Weights of a small transformer language model.
Training: a variant of Muon for these matrices, 608M tokens, 5167 steps.
Each number is 128 + 32 x the weight over its row's rms, rounded and kept within 0 to 255. Layers, rows and columns count from 0. Numbers have three digits each. The size before them is the row's rms in percent of the matrix's.

# layer 17 MLP up, 2304x384, rms 0.0658, rows 1917-2025, columns 0-127
090:055168089171157149123147149168122127089187104120160189149153162125127102112111129111092125049128051169124132129141168160128120082177112122065086097113157083145086191109158114188143142115181131112143141144132132172119144128168101137168079104128185153114111110116149093144128113100138104157082134179134104121143152102116147171142039148105144137103119140097186189154139142131128129121125
101:130114119147124113095112123125142130148109053121116159093165097131115105115128130135081163109149104167116090108132084109144162163076147093140140069143148148120116162158104167150172095194104127125097161136129133181162122150125178110076151123095112101147150129148115105121090155157154132141184120088100118184160164191129094102175116142121114186120066188170140074140088121107152123132108
112:166111149120159151073141167111138142135077161140168128149122143109037142115162098126126101085148152147089156134134210167112086122132100096194156133153150081120143072141141174155046086134180186098186135115145141126134118161109100171104133152103132146107154154096172161183174119146150127149209113139129101099161140107136158152108060105155114120127124127120137105134183143110133142145011
091:125080165104128095119168156166104066185105134085131112132123065100151154143108079141129115112122127148149101135103141089166127095169139095093140194031175163143138128170080130172037088170158115085136081124102128106180167135177096131122084061050096170117158111176088141085096098076109114194113104134089114090145146189140123121096140074100142117128140145107146103121158108228111107110108
103:130132159109149026085152133147173119162147098135151089080125111125137123170110149200133165196105151110158100101077118071125173145157143143116207084133156116122103129094139135110087138107173147121190126144127185137128161114118190138078107078183135201115086077151071135089134118142085063134104126127140116135146191124128116105112096109169120174106185148133120149134111155072127076154165
109:127139140140081173096142113148114141122138124108150109136170110090093168172105133182112051132074104109086189153116104131086129110085121128155112112136093100092145119167151074071132187153224133147212112131166142121067148175117141137120107193030145085111125118103077113135162076139108115114110120148128139106113094149164186106111079115128099094162136159172179210130127123069125154100092
103:171079057107138123104145087098094107145099117086167113102119155154110093141148179112125162134100143127111128112122140146201143191142120120142093094139166162112169162117129110055129109145165138136148182105159142095140145148175093113123065099099112111122093170144178154099081139081158146118126132116132170155154077144156108135126190126085134139154124116159117126106135134156212184134083
092:111055097065147202125095112132121171109149108046106110113124082154128120118137115133152133149187153137109093133120120101096125120155101165108095156099114182110131149146141107153121183128090127147148149120159107109131127097133164128179114087145079113087146075182150133085096063153085120171124121137145158146051066139096140119124117119153148127178069221146120127131157139159124091109085
097:146151146151155111167121175119182109151121117162099149134148119098113163122100174134145152131071152174138073096109168136121109114102170101109072066120157162169142140216113076174076157159121081159192114125087114195141103085125098131159152117138170101141054143121113137108161087145172102171099104128154142148128182110091081167147155114121172168120135074164122140166108122156147117114122
112:106127103107170166160074066140094117097131178085104134114151196135136062152098121097096073142105110133105182075094112112117162144127080122113125101139120121132101112125073158108121157162127119147164123128148140135140179101105113154106080128127180161155088127098127179140143138149141137068116125142170094075116165178124147110163087192160190124127103132155085103146133098116122168145177
091:123102104113102163189092113140116106143139152103134185121171190174139124119148160150104107145134093123104128151152174094118149092119114129106164171107122126093137139155143098108120122093209143129022129139152110125114138136069120119097125108119147095185156114151136115115104191137144156138201124153179068109137138089159127065104121104181130119217123112126162143071160089112128089107108
087:118156122154102125104091116129125087154163150144130158151096177121152156112133152187118095078168139156171121104102185139100082122141083133124145104120148176050150066176117115114140144126082149072098123132149114135118092121133117096177105083087157089200093113110078102162085093071093088118102167159100127103116181143128097125135153143160129105161120130089143180120166121062122148135170
114:151157117117034130104109107065135140119130082144136127093119171124138141140098137144148057172103125143078086154150093050144144066109145158141125100112098119123137134092111152186168096078179165163163127092160128100114167091104167157129168156125120124148137123126154219115077167157142071120116148127116096070109167101075140104135130133154102143151127167118162121105140131134075136173124
102:170158146113099072143166086100159106101138157139152121121105158139123124109185064150086057117137104107127108139086076140139103129119108186083127107083127141148153128124119183104161136140141152193066147133134224081095006144158121166137136161108178144106115115068121153120165061130189161145143172094132057086138093124133160107088102137146130157117167086116192117164129133094129119122173
102:124159080161138131138110141166145173148142152149123056189140147087142145105122164134153125172179159168143177165088100178106126082081093138123178133152132152122113154159116120115102147132096140157146102067158134105101039123132104151124055159137104150152152104144112151111124052121096114085186137152140161111138139119163118142090091215186123106103122087136109185190099151119117154115180
106:131125123098129070054165113054136149172133108100101142189082141127090159132116097104131104094128126126137162161179117148128102196116082141127197160122058081134167163139100074161151164130151118170151166143134162150084140152133177118086125127099134134111078181099069114137159061061069146114123082195148137137105174125125167096134130200147127126125143075109109109093125179144116134130070
094:202128167142146111122097135165100109184146140148104146161114171125114124091061136180109166087088069086095088097177139205126131159101126113082187152157126123183085111118142115106093209111130118092136137121163152166173167155132137125131125171059117105161108161161101209105121168145135100115179089164146086139082093079118140145150120113170136142116100140170225121099144208162147112146119
096:099124180130113147147161106120123137119155172140123174165086078121136120097086115081185083062144132174195123152116076161162146169130055182091137092116144089135167139161140109139119126134110086133077161146136133106088149112088101114119166127137072164158135112113115156103119078070085117172123145160064076107122179156082088131114112095195138109108155142086119154173142141135117139119105
108:134187127157147066180138109180148094104120085144116124113074146128109142230136103156166137087123106112128117164219105093169121140093086110173171137203132105141161090070162148211127062134126182113155144144086156096078164105143110102118112142120148117119137086180141152113130136085124150119169133121135127110134129102094185147135131128086120142115111109137154119173087161144143188153107
111:093158161106189058098164152147126121105155121125155165127177130163164126164105203107100046173140102073106158125112140127147148123104148160162193138092123053116082091122181095166130132130106126178127105114172105172121067144071086154088102080127104143107139115125150108137122094097110089115182097174120090193060168136146116073128118169142105111121141166082120107161089135173142177139116
099:114144090091073172089107092136102114160127154117131095146079141120120100167154108110122116180118117100132159132122172149170165154153140119123179156131141174139126099138083108132096093145120162135120102099091134123099011090141133145131097152140158125131114102106063144113068005142145119093105128187112095069152144123120149114073137146130195161166121157138154137111114159104137163065082
093:115060129138206129155113077126139115103096136126092091092175117122126160125106109117088132090123116146129115089134108107103082145125160078158164129155149100122132150133120154142102172111118143087082179169189113104146128092118091160145177157158124146057109137088098100133117163115140167119175110148081132147133165088138157134128110186155113161150071121101141143173141136178125132136098
107:082158103117091169168103132170156095115136135135152175135179116128106083233157175048180072109158123167086111170142150097199127153128099125136103126090075147167025155134152153156159159088149151199096158098147138141102154198142158108080055140159127063077124130146144135122139113112161142094074110135113107148111098075139166105206125075100105085148122143159082146119109110113115147134106
098:113153202112118204114103091110141184123131113181090158182096227100135119152087181172106124151129157178157130156139130130164138135155149108105119136094172135100101111160125109161127155145150041147134137110140140145175170145135161153174178125163136122135156127130142120144136027159100175074075144156104117139147107104144197166117111091106124099202158170161132140146076183169106170156137
091:092134114187097125144226117131083067091118106111099131114138165166160131141094122147103128163123117103118136133066169127138071089109177154182070132117088150153052161102105123142162158208117052071127115161163141186113131128091131125146156122132075142082152109150076149157140139146160130153102120087156127143140091177113096155137139066137104128092120129129097086113160086147142195181096
097:151100072099120119232133091115123146087130133132114076073138170132052107075148118131147192147105117128106092102197141085137170097134149106110145159135151138106075145111159136072109123135135132155125083126127159117157113151110126100116168119135166139144193114107116137144188135122099158137151103075121136146138114129120172150139129124104088100138135101151147128127068139131137103149165
108:167121107127181092121126083116126172139150142193162115164106147034110103166100146101086158200071131131186078117146112145117142110139123105106142093163105179120145078103139128110142063086203133112130134108098162106173035143115118107124087109069063098111180149170060100093131131082159126114170081146145130103134061079150108142167145120125137118148115142116154109107089173117085099116123
095:153124120071164141095117113086038127178137079127090149163115126100168158087133104114205130122110091160069117079165153079105132164150088102098153124098122104092161103109112112082157133134130130150169162096163146167187132100112140101152104161130107137203138109129065175041105151134067193138098146124090144133128115098157131118133064132052149120104098125126136134099110117150161135079187
098:128161105107175102157132185132146119118108113107105131162138200114163172113154162129153126126164140176134098099114155146182117151165115175190112123102166101134130162096110072123186097127172082145105061083112099115136114101088159111112115170082111130154144057142150132128174083151108108095136074141108132149093091094123167185100088130095154103075113097112157121118126160120082195127136
094:132084145057092092072145150151152055124125069126203075147199151048122143080120111117117129162160065097122097057133174106158094097101089179156094111111113112188120172108092111166166130104144155096140165107132157134131089144157114120153158185093059149160220087188103214124140176090139045142159128087121099113169135120123090187175146178142194115093122124147146158096155094158097110146145
107:102095104078136071135135106092051109109115133160141078115140128156185143136087131100153152089201124139179054150038137134126148155103062101102102138086157113101173050129146080128147132087109131174090086071134140132076142024089128087139124097136116111114137159197106161102153164129094126150167222082085106148182117148171111130157143087111131111128188143132127122121144159154128160151116
089:102148123133073055136096143105087138057112139079076227106137108120162083115189128118144194121117138155105146102130088107111121131124096136187107147113127117142140124109103106114174101113088081149159079136106134125226149096106180100192016133166121093068153127123170107096077125129131118164099139154049151112141108127172155121147136141102143111135105176162146141055169077169187130132101
109:109130127140117150098106069161140082110105092132124104143079104081150097159162122045110073164104140123078125135122129053162131124127126125152070125136128109137186121146158124090083117154134142187171088140157087165119190101142140177116127194041157138101136124097151126126161169138170114201107129088076148107143172156207123162146173099110152151140146108183070153108130189148157135116102
094:084108107135144117078153116149146170161107145149101193131105121113170091153104157144145134172156158049102144166077137092109131123131084185162185110134161107116091146159109076088175121162201099096156142150155059118149143117118099111097117175111063145128115139070079137118101116127121146095113109145131143173129196085095118168144148125107130146088123167147090117135159104103141123106112
086:090107101119107145088124093105113161116145137107140119076137143139118077130178178178155113107153179098196156220098140185109216158156190076145144164162163040128158128117101143121108120144142107157140160128174143116133086151157151109145184113141166132183184117152103083139110165130181177116129109136127147136146175156095120142139063136178111147109139109135090148206055143155128146125119
090:111153076134119173111172142207102111150134155132130136103110177098145066100149131161107141143184093163155082145185207096096121197146126150102101125095121173128080109133079207144187188127104116089116058113135161109096098115170167165135146121084140105145128095112143133126133079099132064162124132118192085141121074115194122160133143174131090115101151191085130133143162149096109207128106
096:120106160065125138133067154120124101124156138144139118149079136150104156046119172172108111070126127096120105171199108095151153127018170089133135165094138113158089098155112054086075184088148154119103092117134086189115163162174111159087125076137141104153131144139079144094145174096090118125107162132137149154045154155177123075111090094113082190096179097127129167118140152223107159141135
100:133134095160073126134154119094164181142127117092120098179111115113127094157108118102147158162094165137108109168155184109082196136105134128065166153127132110101109098199083135148142123108137173171123148196148158141102079155135130087125089088125127144180113178109164154157100144121199134122126103188072160105055173138114108144163105125117132090116145064149087154161115099081156156116128
102:110096121212124156075121084051133101126134192139135082176098154097120083127131132106163132194104153173108164074181129080159198127117148120197157156138151109111116104120109175127140137166254167154149166131188164195120131085149135091119082121088141118095142154127180151103088142085218115074126125104088090146130080139178082110095144087224152132057119156087109142166166084144128111124144
099:078092157155148130149099138124159095113126184111151091097098176145121143121163126087092138133151160148086150169155087139113163065144115063163106127122131098113158141107075150155085170208137174125130144100121132155147139150068080117146108052139130129132136102077135132158065148142083159122089116123153093090130157155117140118121095122151117098170085162138098153150097101138121075097155
107:121111077092104106173147060135106113051125076104115099113172139146157147134099120126107124153123128199150095110124151156157126180122123172112102127152132113113144131101085109113097095134103153193146136151122169132093071126103139137103127103119148092128107107191152139119104161177157156136121127095153102114112130114143187133089140153105190153139108160117108159078144102082108119152119
098:116117104140147129171108174077130124089146098086213191095136062148125136117167072141177139156115119111110170114134150138148140103183155142096072110050159168117102132093107123131131129115176142155117155191137097133205164108111145136119106095122150112127129143138090127066109126103121112120160197177074168118119057117172127150138133118133125088067119126206134141144163148140156083120159
093:140111147189118162136081155133125118055198150107095110145126030068126149159115143130092157182113105118124152081083149139145095147110058155154112078080122125117099125128132102082172131161117084188165176163183115155114126117095168173111105089121137149104111052159104072125146128128194104112125109114149067074106100114132111105118105099089107124133095087124114122196103129160147108133081
095:096138094111077183169112110144083058125166169152153131080152107115192162227094163148132128112078136122143043130106152184171176131162111096128105135187099164156125097124099117139120085105108099101145103185124086145134120118093133162112150139105117121159154146154109091167107137135129108153099170118157097189081089128158129140197122159077138169169070151137138144145049087132146094122132
090:107147182160126108128166181154115061135162140085063144146145125064109128098121147110128034131152092180101146055121063130128060116127075090099135098128136121124090155167109075107073146140100158113089096134161142123139089132152184147080173130184109076119113138049071120087117059123145155088204199144085122100121096047166146103118106135117122097165106130143179091132096163142109139101127
098:064136098150091132061152113134176152185096056120103121159189153140119148133216133161161110116103145094154127075109172108126080104120098156138107125176133141109084129098124101087145132184112101069151151116155095115143133116113169128110110149108118119135127106147101161107060105100092151131111139137154079141137066055120142160139134107201114067146176144201134096128153135124115179127083
093:107114075106091169174114119112119136131137159110149157127114141136134135071135048160147148134128137136141155164188137138089103137117077088127101115133093111137170183121136134127156064094178047057091123137097140110126133087156079135129142119106128169121188105105159158134175053106088069072138146142105137158145081143191165164132143175133111134119137095206118109111159117149102096098048
092:088065125156115081110139110133173096081167102062154150116109122097144078118145159132119150093145145194148172134157138112119117091130089104106113158098178076160122098121062081129157153148095147136126075136143096165105178124093154093156049173120085196096134166070097132118105187178108122144123117063142135151152149100117144121107128133129137115068141123140182142131132118117143139095134
094:107107119195165142101115130118171102166129170155106093134165150165132181127155080165103136085115141122121113119091128102145085088120161092153153204156108137053148148148137084086150131170138075144095102125117102255129088139149140115137122100158168100090167102170086158161119116119125137118114117189074089111125100100144117130093099193095140085098139133109194103195121136143133084138105
106:132136182091129132092165118105091141088150102134106163133206145082092095126080147083079143158179117157114143194102181136145110125113181158133077121107135150119163070149118123070130177144104128105073082184140150131131132145103196130144142114151128111095180087078105101117119136107089115132187051164149120120117159136163153130134138154137156107134117126140056155132094153158193092153122
109:160086182148162111106097182118083161132071135123176101095116136085134150126083216114144124134107128112107105141161114118194063174128156156099156141109099099153136109142124153141183082198164147146132136173127146139110046134117185152077156124134101161135161170077085110145154109146145146177150149076148061144130099147121126172152065091150192108127166188103094179103151178115095185108123
100:133092099177108096158106122126134118116084140137143094071186168100092174137113083051145107127141064101121173138119141139140120100127107126114123129065157114124133168141144154143165127188132108082123169076147111090090108129097148135184072082164131117106131056167124135255140105103094101209133115125144110164165069128167145102128111075138128131075198095092160150080149160143157141124098
095:143092194078142117164170142126119131166170166139149111072144132057109139097138088115107146066190085170132116100158188093174165122115106100101104163143111111059075141142139113139149082150124171091075102179163133125107124087144129112150090089117152083102123110198142140108149163209180189089161140124187138131130120116142154132143127111090112159141125112108127110136128184135090098136105
104:128158107182103161159123106121106109018135102094153137162116119066184099157139175151144154139110178119172198085117133128123144158165081099204074118135135105135118096151145109098204162163118137137098193126118128134172141144146166108152172080152101153112083107131133166129150133141167089143095104107126126058163138160140099116150080174134118170092133162072138138131118107111139139092122
104:108148067146114102146141157152068111139081084158092101148121109135101122118122151093112154215136165173111076188162149074157097150121146077123146103121165147062137158086145147123177177159169115123131117111090097134095182153085110118113135085074120115131120115131141103170104136134194052111163172157192134146052147069091117223132135110173134143161136118108105198221158141094108146051115
104:142149133121118181136114191176072144103148082088135155118128130083057179140090136164169129135064110110080125133129151186199126115160114117078148129157065149145036126106118077129122137084143152084121140097078126151099140059133163133116142120129128139137147090170139183118122126114146101103147168180142134148145118137121101104118106087120171201114177129099057141139146168186147117109150
098:111124084091117105130139135133119188153172060119125109171151131166188133158143134159173097150116169182082150096072071130111121152166177101144153125119106114150098138134094112113144121085164132160105146213125106130097112088151168137104176133119080074093106134163166120084155157095132172142108089096160139169155162114149135116097130113134189193117116111150153142087157117107129123117096
098:149134114150160092086110168127119161133167196090116102142110135120154177116124110060145096163130078153117125072165119164138116202076101106072120134148164124141127071163111091126119085111142141128121141112115166170149158107053138143123109127112155104160112110176120163133148141127123085108142127198146113107071112098148096139157142149181145084124151068101139120133104097088157105165086
105:115135132089111124133142115205138145129093101138100147133146142094110206113126118117138178187089190096131192086099178118154200065122103145162127126152151153149153086130103126170133093109162081157132154123111113159085099174124134124099130147166101096136131173092091088175112104170124134144118113107053118152145111137052171135180101122185138103111109073116128133154092102207129158129178
100:135118131084106116139147131142053149063131122110098175125170138137108113099143099104176098127212136135107140106225088136105126162136110120128095125079165129126155161153160140124098140084131165142138077146141150122137162146145073125192142093117059142029080163164152117059190127118115115236094128113068145141116168173101182124116063180105167131166146091126118125136150117234134113100111
099:135145045166095095071153145167117094124073177166108145161153117082139102109165108036164143144157097097091148122161143125158136145139110135121150124140072145136086088092115181153170155135189158142057140150141113104083087154114110119105127118099129127129159105143107101127089059151145177129113147120104125091120163118134127131080136153134145152091140059139120142106164089143124202181039
100:078090144096158110099139127092140146127096127147145134142099088117085128162102174112132112107146129150145128066138155110145138049136110112123117117167158150175142128175134102130170132179142138108068110135111133198122137143153115159123108142103121092122114119200159189108123170160119092152167124156114157117127082139137132082149085098167079226126089119175115120088124123149103039145136
114:158071141105093069116118170088138134083131085086195180137155103112096102102132123202128088066096113148118137123137087144116125139115169138108163106108186213112102097108116130106143138091065143112093052125119102189099080197176139106138143129086164130111065191138159115136185127149161156135139117148107145139040145120176129170150157141131107188131078143128105133104099181183137139146091
112:119112105167096135165098169095141145113129105077164094176184169148110109161119152169170088181137089109125144099136111154112087171167149106114120089100064127153177116179058072133175114131184085162152106073157171121122149136106163145159085135111107135145108089129074123150128145124106139115134115125152123122067158141136186146197139097194146151141103104188158116096146123113120164174165
110:149196140168132122129142143155087139126158120126135145179128064137141121134139123119157106181127084072130147086146118117122187131103125079130118161037072121146148156145148071086133133160127183122171131118109186150098159153139155147088137101096158096117094169164100131114135092060120113126164149104118094134155127150108133083122099167127187119101111134123142127142154135158130114098106
103:127107109090124132076090127123096158144097092160162112140114114124133093133081131092122035096117194067092198113108088050119107188151114089118106106111051086168098144120112155231124106163149103127087145154115128176140125123126225104163112122150188136164112136128119117132193049181113109176130153147119112138097137168149130141073127063075116073097146122077169116106151119073136144168207
109:119143118166128108113090125103172178137177145143122130190093179129072169096121138146119109091183121135141051150097109152154064149143170128120110157149113097165067197144138120141123107181117074149149164138139110093064122092123147149095110122118093185161126110149175175125200103137096141107168112162136080085080117127144153083085147103094118192160137091117097119109074168134087191105125
101:080171115103120134124145100144097107132148145144173141111122093145157093198118203144179147099132167149168097044140115129158137219084171079112084100086085121161119099167122102176115109150152136131100132121216187135125064135152104093151128148112155160141123158130159101183174163141197109102187125139152155110103111129057175116176126156163117075143118143155107084099158083105105161170161
098:161145098173130082105149120085067158178191153138198107146113137141141108138158096116096126090177136116142140128126196114137162111059101077179171066113098187099148093072107093112169144150110156079160167109105089136128103040129158139125163145121102128103100106108103159113154128131146141109176125128101092124080120149174107129147092134119076169116080047145172118081052136163156074147136
098:085117197092103120111112171229170184063092102084104166183110138157149145151153133134090119149127177104199117131155088176142118123042065147158139218168108135125048140123127064134128163137149148131158111115139104098156140084159134050161138106116123122138123177114080134114146117125102092129134135184149111128142138132140137112138064205129170122202079120142112127178123148128086168090116
101:111130077102163146079149148165110061093113160131112160115103104139109121112093157177169106125125131121106095161129105141116182107099133184110132082146111118205112191143154171132186147116173071187137085095109135106124168089160078118174039146129073136132134196168072045129147119115101115201139161187118130146092170115207174141106134148179132113140121114125087087089175090151123148152022
113:170129066125149122155154087173155087178093135116147144155186138199176124072146154085172147095113075076108132112157096172118180069123100097085066096170135105122148185095062123118125110110169112127130125137163137098185115117142118116112116103102122072142166112156132157169113088086143108114099098093141100128119125167133151055179124123127112067070114129150169135110062100105165167059160
100:130167131112136155060102100103121094102107095084135113128062117120142111116161199107141143060098127149136137101107163135155083163116129114131075200127142104149126126169140139187128148116174153115143127115126147116195048047161136136063127105154122112110105132127176111200093104154162169149132128155130120127176127104125130176097181150108132108120060100137128147133057189146086127089111
109:183045083092193140138178111120113140159197157176086082125127146094044111109175142054196122161136081129201129116100109162119135146129137141098126078127100128115094105136119159078129164122123090160136098139130101120137078108145128104064098096109165107157154146083138113110072143174152119184142115143141165107096121159152119104133126122161106155137105134112113136079111135131105115064152
095:140098132114145110127113143152174141157159089133148115137095126077134120130192089146130161146127106098088151124122112140113188137071141109193146161072144121127120109162145157140093087117156086146111122149211113124097085126164117108172085121049094114147132132130171150118168123087112120140116115203113161151125167109161100127169165063118131119122167130088178093098121194142184123124134
092:067115151105127150138100168170081143167113061130138136149090111012152191108114111161102130105092145123135116129175134095144145121138122092135099241075145094127112137114127177098145093137131097155125097178124098096165126184085125042125121173114115189107185081086122120160156132110107130102090102147139138145077172109123139147057133111112152052144152136090182112067115156219175107118117
096:078122096181179077152151122120135091153078130126145162157102153120125109142144116169098170166125160108101119124098142147147077115125135167091148067136196064148116052184144110175128097221169132095148127103139103119117044154095156145144136134152157134187222138098174149129102152121153159201061173114113118127141177131124179127118110145166141082136162134148073135148125110138104062142093
106:161133149165133099204168121184165120130129156175129132153102096139154138122123081111200192159107092105074151126128144153131106168136165164135177129090085154130114130143183178117096141137142099156153087143124119102076115143084154110110113176126133125094187172151183103112110105122160180153113165128140132111147117132157120149105122207126146165146134125090135135131129112103109222135091
104:189133152124116155112109063150136098115141117124106097111096125129107130130093144135164143133117148127129142054133149138171081118128122109119102179113114172114130149215158120079173116158151183116143179122108123095125123136139151107140081183173155177088084152142165117128105102178116091130172208156099104133097145136102100195146072113116171101083146224083121106146127119180111115135169
091:037173108064104175179176091143099142125130148051092178147110178091136116106070156165123153146121096164134151149124095169067129035118148101171161133145122130096165156114110107127148083082127066151150119171142155161145149121059080110122125143155144108138129099090133123128110136160124146155073169137075150139066123150122100137051116124147133163127151168063086115166144153119107128105126
107:097110118116129127172112095110137110165113069051203112138157131110134115113132136119093142169089163162156169143093139124157131168117078060203131099220076143110083119144146163124109151114088097124129135153168126109173081098133168050119140151138107142120107118126118152134092134135094121121107084126195120143098143114068137082180085158121108086084098149158115124064107127110132077167123
093:114087089098098143095160188088124143157122125019168106089103111140172083117133160138112059154130109111150093151146107148103150098163168148180114102127170150192182099211125158153113092108152125081121130109131128075134179111077085073138120121105155135123149129162175117103120104124171129089088138174149122114172160125141099153159178114106149098131123140138144157174160150116125095155127
109:144147122126163135187159097132147225103090170058167093106141134054123124114138148146119092096125149118166083120110128079106124104107143085094119120159169147179091182084161180102111077120108175159181097137123101109171139132097140089143158114087157171160158185092168122109141169130190145190202142073143172080117144126126173064143115086139193101165110138083135137148185087115109102124133
102:165125146137086176098106127156136126171177151113091150195164122115136126120101133076135136115123122115085160108141070123128119142131159143138102100103147135168081091110112115098171103104079118106164136089124088146092061129012188129170082141197056101167122132114176088117154096175152155143208152240148167109090145096092129118142099088158172154100127111150148165111060114081111093154091
107:116124126133115064113070071104137151128112145156130154153119094107088177094148150172131149100136128215160111153090145083104125117099145145135109137163147112089100111151119135114074028098147107113090119129128190143118155169078207111159123124119092121132104172086179150109052123122181170157116149071086174149111126155154125122142130053149132110089151125117126164108124152105171114147108
103:165047151122140153120150108082146119134153196151085147125124093150123167131218119159149133113105141138129118110162174115084126138130105204134148131161126124152112147167111132127122095123130061055139162049152138085128135036117077120145088111162099110105179116112170121097100115112108105200119141110090107145163116135184112147115127158102100071128155159169125106117114159140140112137113
096:159140074108081113111116125136043167071111168108178123116164166149134179185138200166096115127181093053108143071097146140165095175117096198142109140113113113141112141128140093140127092107132128143151091132111141106127114118113166108113063071138119125143136174162075169126144131117110137119119150103169111120134150192104115109159085135187104164133076086130141132187110149135154134149116
085:207161127173090156123105138060141117124114142114074102140083169137096114131135118131110149100150104185109108130140227123077178130142112114075126102123155056136088120188109078126090154079175094144128143089093120185103094085136118130127186202119089151105144087149162126149131121124132140108063086102139143097114090164146074105072131115182124143132112160141101116125159087106151134076178
106:108041088117170161141107201101098157144071107059155146099088141174123169124152147081232098194111083096145139039155083147118097102157165113178071154169103163087126138179110177080150128133076126104149146138101134155115133177146147176083110076162122097101169159093102095096118144138128122195145134114130126121105168111216058132109126152213127037148131150145108137159129081109094115167155
082:130134149182121178161109190102101146156139106115181096137160104104119099165174177080088124093103089131136156108118075100147101142134125076115123088136106180092132187165138148179117150185113154135152139150082145111152137109107108061121156124078085156130165157104106161114118086123108087066114179110092172118090106091148155135146114166080069135096154133146182132081160109184121128143127
100:170118144172085135153170147109093115118178106160120104104125167117114204104118113143075124109134123168098145162148124201173208224064104141107136088160160176118127195110176167142119141160129108167174109180106114115090132098135132098141086115153128125187144090154162135092145154085122086193127091154121138129135125123099094171083146115109172134099123099148139115085088051121120142126097
097:116168141141198103147099181122094138111135166180148129105129134141140127147168135157140172060141199085121155107106186057159171128140110109087130171152169141145174139181123156093141071141111112152125139156094183128093170160111136123111119124130127086111049172136117118155132093077124106120130131138180124117110070097133139103082134165127101118110133130112162165117085092118110122098106
105:120105182171105188153134134164104143139144091163095135085042092099128162142120114093098099094179092189119144142115181141180155108141196109173119102114166097084184077203088139179144122118151110128145093136127164043104125170114144090144160096113133088129116086113085135150157116096211138072113124112152127102138121146130104132084123078116115185120134130090175132168136152114189211155119
105:156128111077099058160084119138138051107121105162124148158125122079113105136099155117142033169100100134119042097188121082100086123096153117108166132103149172111146170103143151156166139134129110148147128042139188176124121150100152100105132127134162168143122136181129154103192159159106120143143094090132080139153158080196084189087094046084136141149125155117113128076135080137128123119141
086:045101181098157118176080160117105108124117100194186092115090194126131130130097151137140099090143177123158095077221061137145183090136130088156135151130178076103120118127134115151171126110188133111159115109107108174186120098141117090110137125124122109123086144188133116091134149181142131087146159108128149162147139149147111143094065157122096103197113116103084163105099121091126116187115
099:136103187157146192106069093135123117087100125125103100142140129148162113189172131089130121112201141078096115130124113146106110126111152079147138122102094149137117120110135179132157100132134160100117134129102094134125161159160164148104170107112144145168098127172161141165120151147141162143155108095056114156123178081195156195134160160124164124099040139069096102119092155089150115118062
101:095132150142118149109136092113072120107130145120134103099123145112096119117150161170161143118104128108049096165109129136142129121115146084107160141076073117106108153162161185128081113162155150123120092087162234106099098162105139117121124122126104109176059161121084172155096123120122135211167149115151084094118098156140141121176123153126102106134154114088093149123120160094116113155068
105:080111107138167124125132138123085067105105159119126191131135097101157141110121146162084091081146108121154124093187087151123108141101136092070148122086053080074156119082120182078141174095175077094121131111078163078138161139131204136159161110197146106112194154171113124114141125060181088141114108127103092135109145083115167112131075173147107113149140123127128080161116181157178085113137
094:160130093105121151098064130104156123152106151071131154143107108098143117118163112121127090148131104055140123080102125140140145142080114103184117135100151091095178076144093125151124056111152209118137104152120173185096167048142133176050083148128091170114125127144121119114144139131133135142080139170155067147153078110132102178093154104147168183106138100144170095195091129120108124127107
096:183160076157096134138144165062108123166099137133149152170115143132094160116146145168159098121141133127193099157180206064098066093107127108150135128120101078134128186167149148178131107113096134185112100159086111134172164127096153141093162113143130135097116142121121140169137148148118095107148065109125096134079173071141176065086140153166127144150126108139082089211145123108151206135148
094:116116131134099121103163139071058143167079095115122129104138163171133103129140132114194156125132131092222112123106077112131147078145107189106119122123153103132125175074135191123108095096126154098136090138115156124146115072164119135113059072131168178111089090090123179118156171135120125209187108130163155148167119183115120174123120133107151068120172158144134137092095139138138157114149
091:195121077139155133064145168157150113155127110105109137123150109117054163132208152091139033131175097118117116073142130096222160154104090106158159179159140183141167122207113101136148091160099179092088096062159161086126168106122126150086187097184127156095091135123000128154112153105161067090126065115088128118104080061145161116110153100184117064195080065166127099127132125072116122156109
111:081100103095118117159121116105167098126108080136141118115126113141064098106128152115152147106132094119110141143117112166123072101120103154162132132061138102112130065114146147170120205104106121108148155147184145124141131056174100136134181135126126139124132137095098148175180161110111141096141177164150110105176129117146127116167179123163119167172155168114057099094102187146215140145106
093:130156108174135101119132130095157124141111077134141171125162122129202111103132112115102136145109122073114135085136127121121064144115113117122140135119191057146152056130151128127053155072124118105166152108134149108170119082147116095169102155124089094109103154143127134098069100098135134135145163131097112184123100090142134184185150126077121113179088170182130151126145150100122174102075
095:127156132105085201140149136128149164140087099054154121103092102097133157140156146147169166158143075156138095084133155117094138185106172136113151072126151119111149118128172112132139194179109132115149129181200097204090134128078079184197155163134136187131151152182086125155118121193187115120098122100114116132114149109149137147139061135119149141112123106122145161166124071126162148149167
103:130184141132097142101151122123093107127117122134124114079104090155108126105138140181150141155102194162200088118118181109195126164103105110110099219164115051142118082109197097161126149076128142113108165122170095149148103139151182134070173160132094129154105111099093135151114134127186146118163192121111106063162137105109124160112144182162109176146103231132140128175143137156143107154137
103:106119105051198086154120107141133147160088160135152151119226157146143138099109108085140118124134146141113152036119131141119103157089123171134174118136120102068072067134173133125125141121162078148151113211151108126138121145077182124060203101205223171072130131103137205118158158107110106139141090173163096133153130085127116114127159122128098084152087110123125193121163150147103109127129
105:133103153139114114135140187100098160144174137143144211163113123140094064156141103134151054135147084126066052040134143074179192096196107161152165108163128139113130108119131129132133116102088103112087080149091200140132085082099139153060147073143105136154157087086139109144144131108160077184229168144150125132129105095112084153145140195135173190103139163153117098134104156097143144155119
102:128127130123140122105128136147105122141147116091113087121127156088149123172077125135138150162181131121098135087211137121112188135166101130096113175089111140108146094204097131114130119115197118124119115131153047122120093128118179186093108126141136081153179151111165190119096133124097113138170118150149088158135105105176165101108121138200120137117134142105161072119175162123157126124135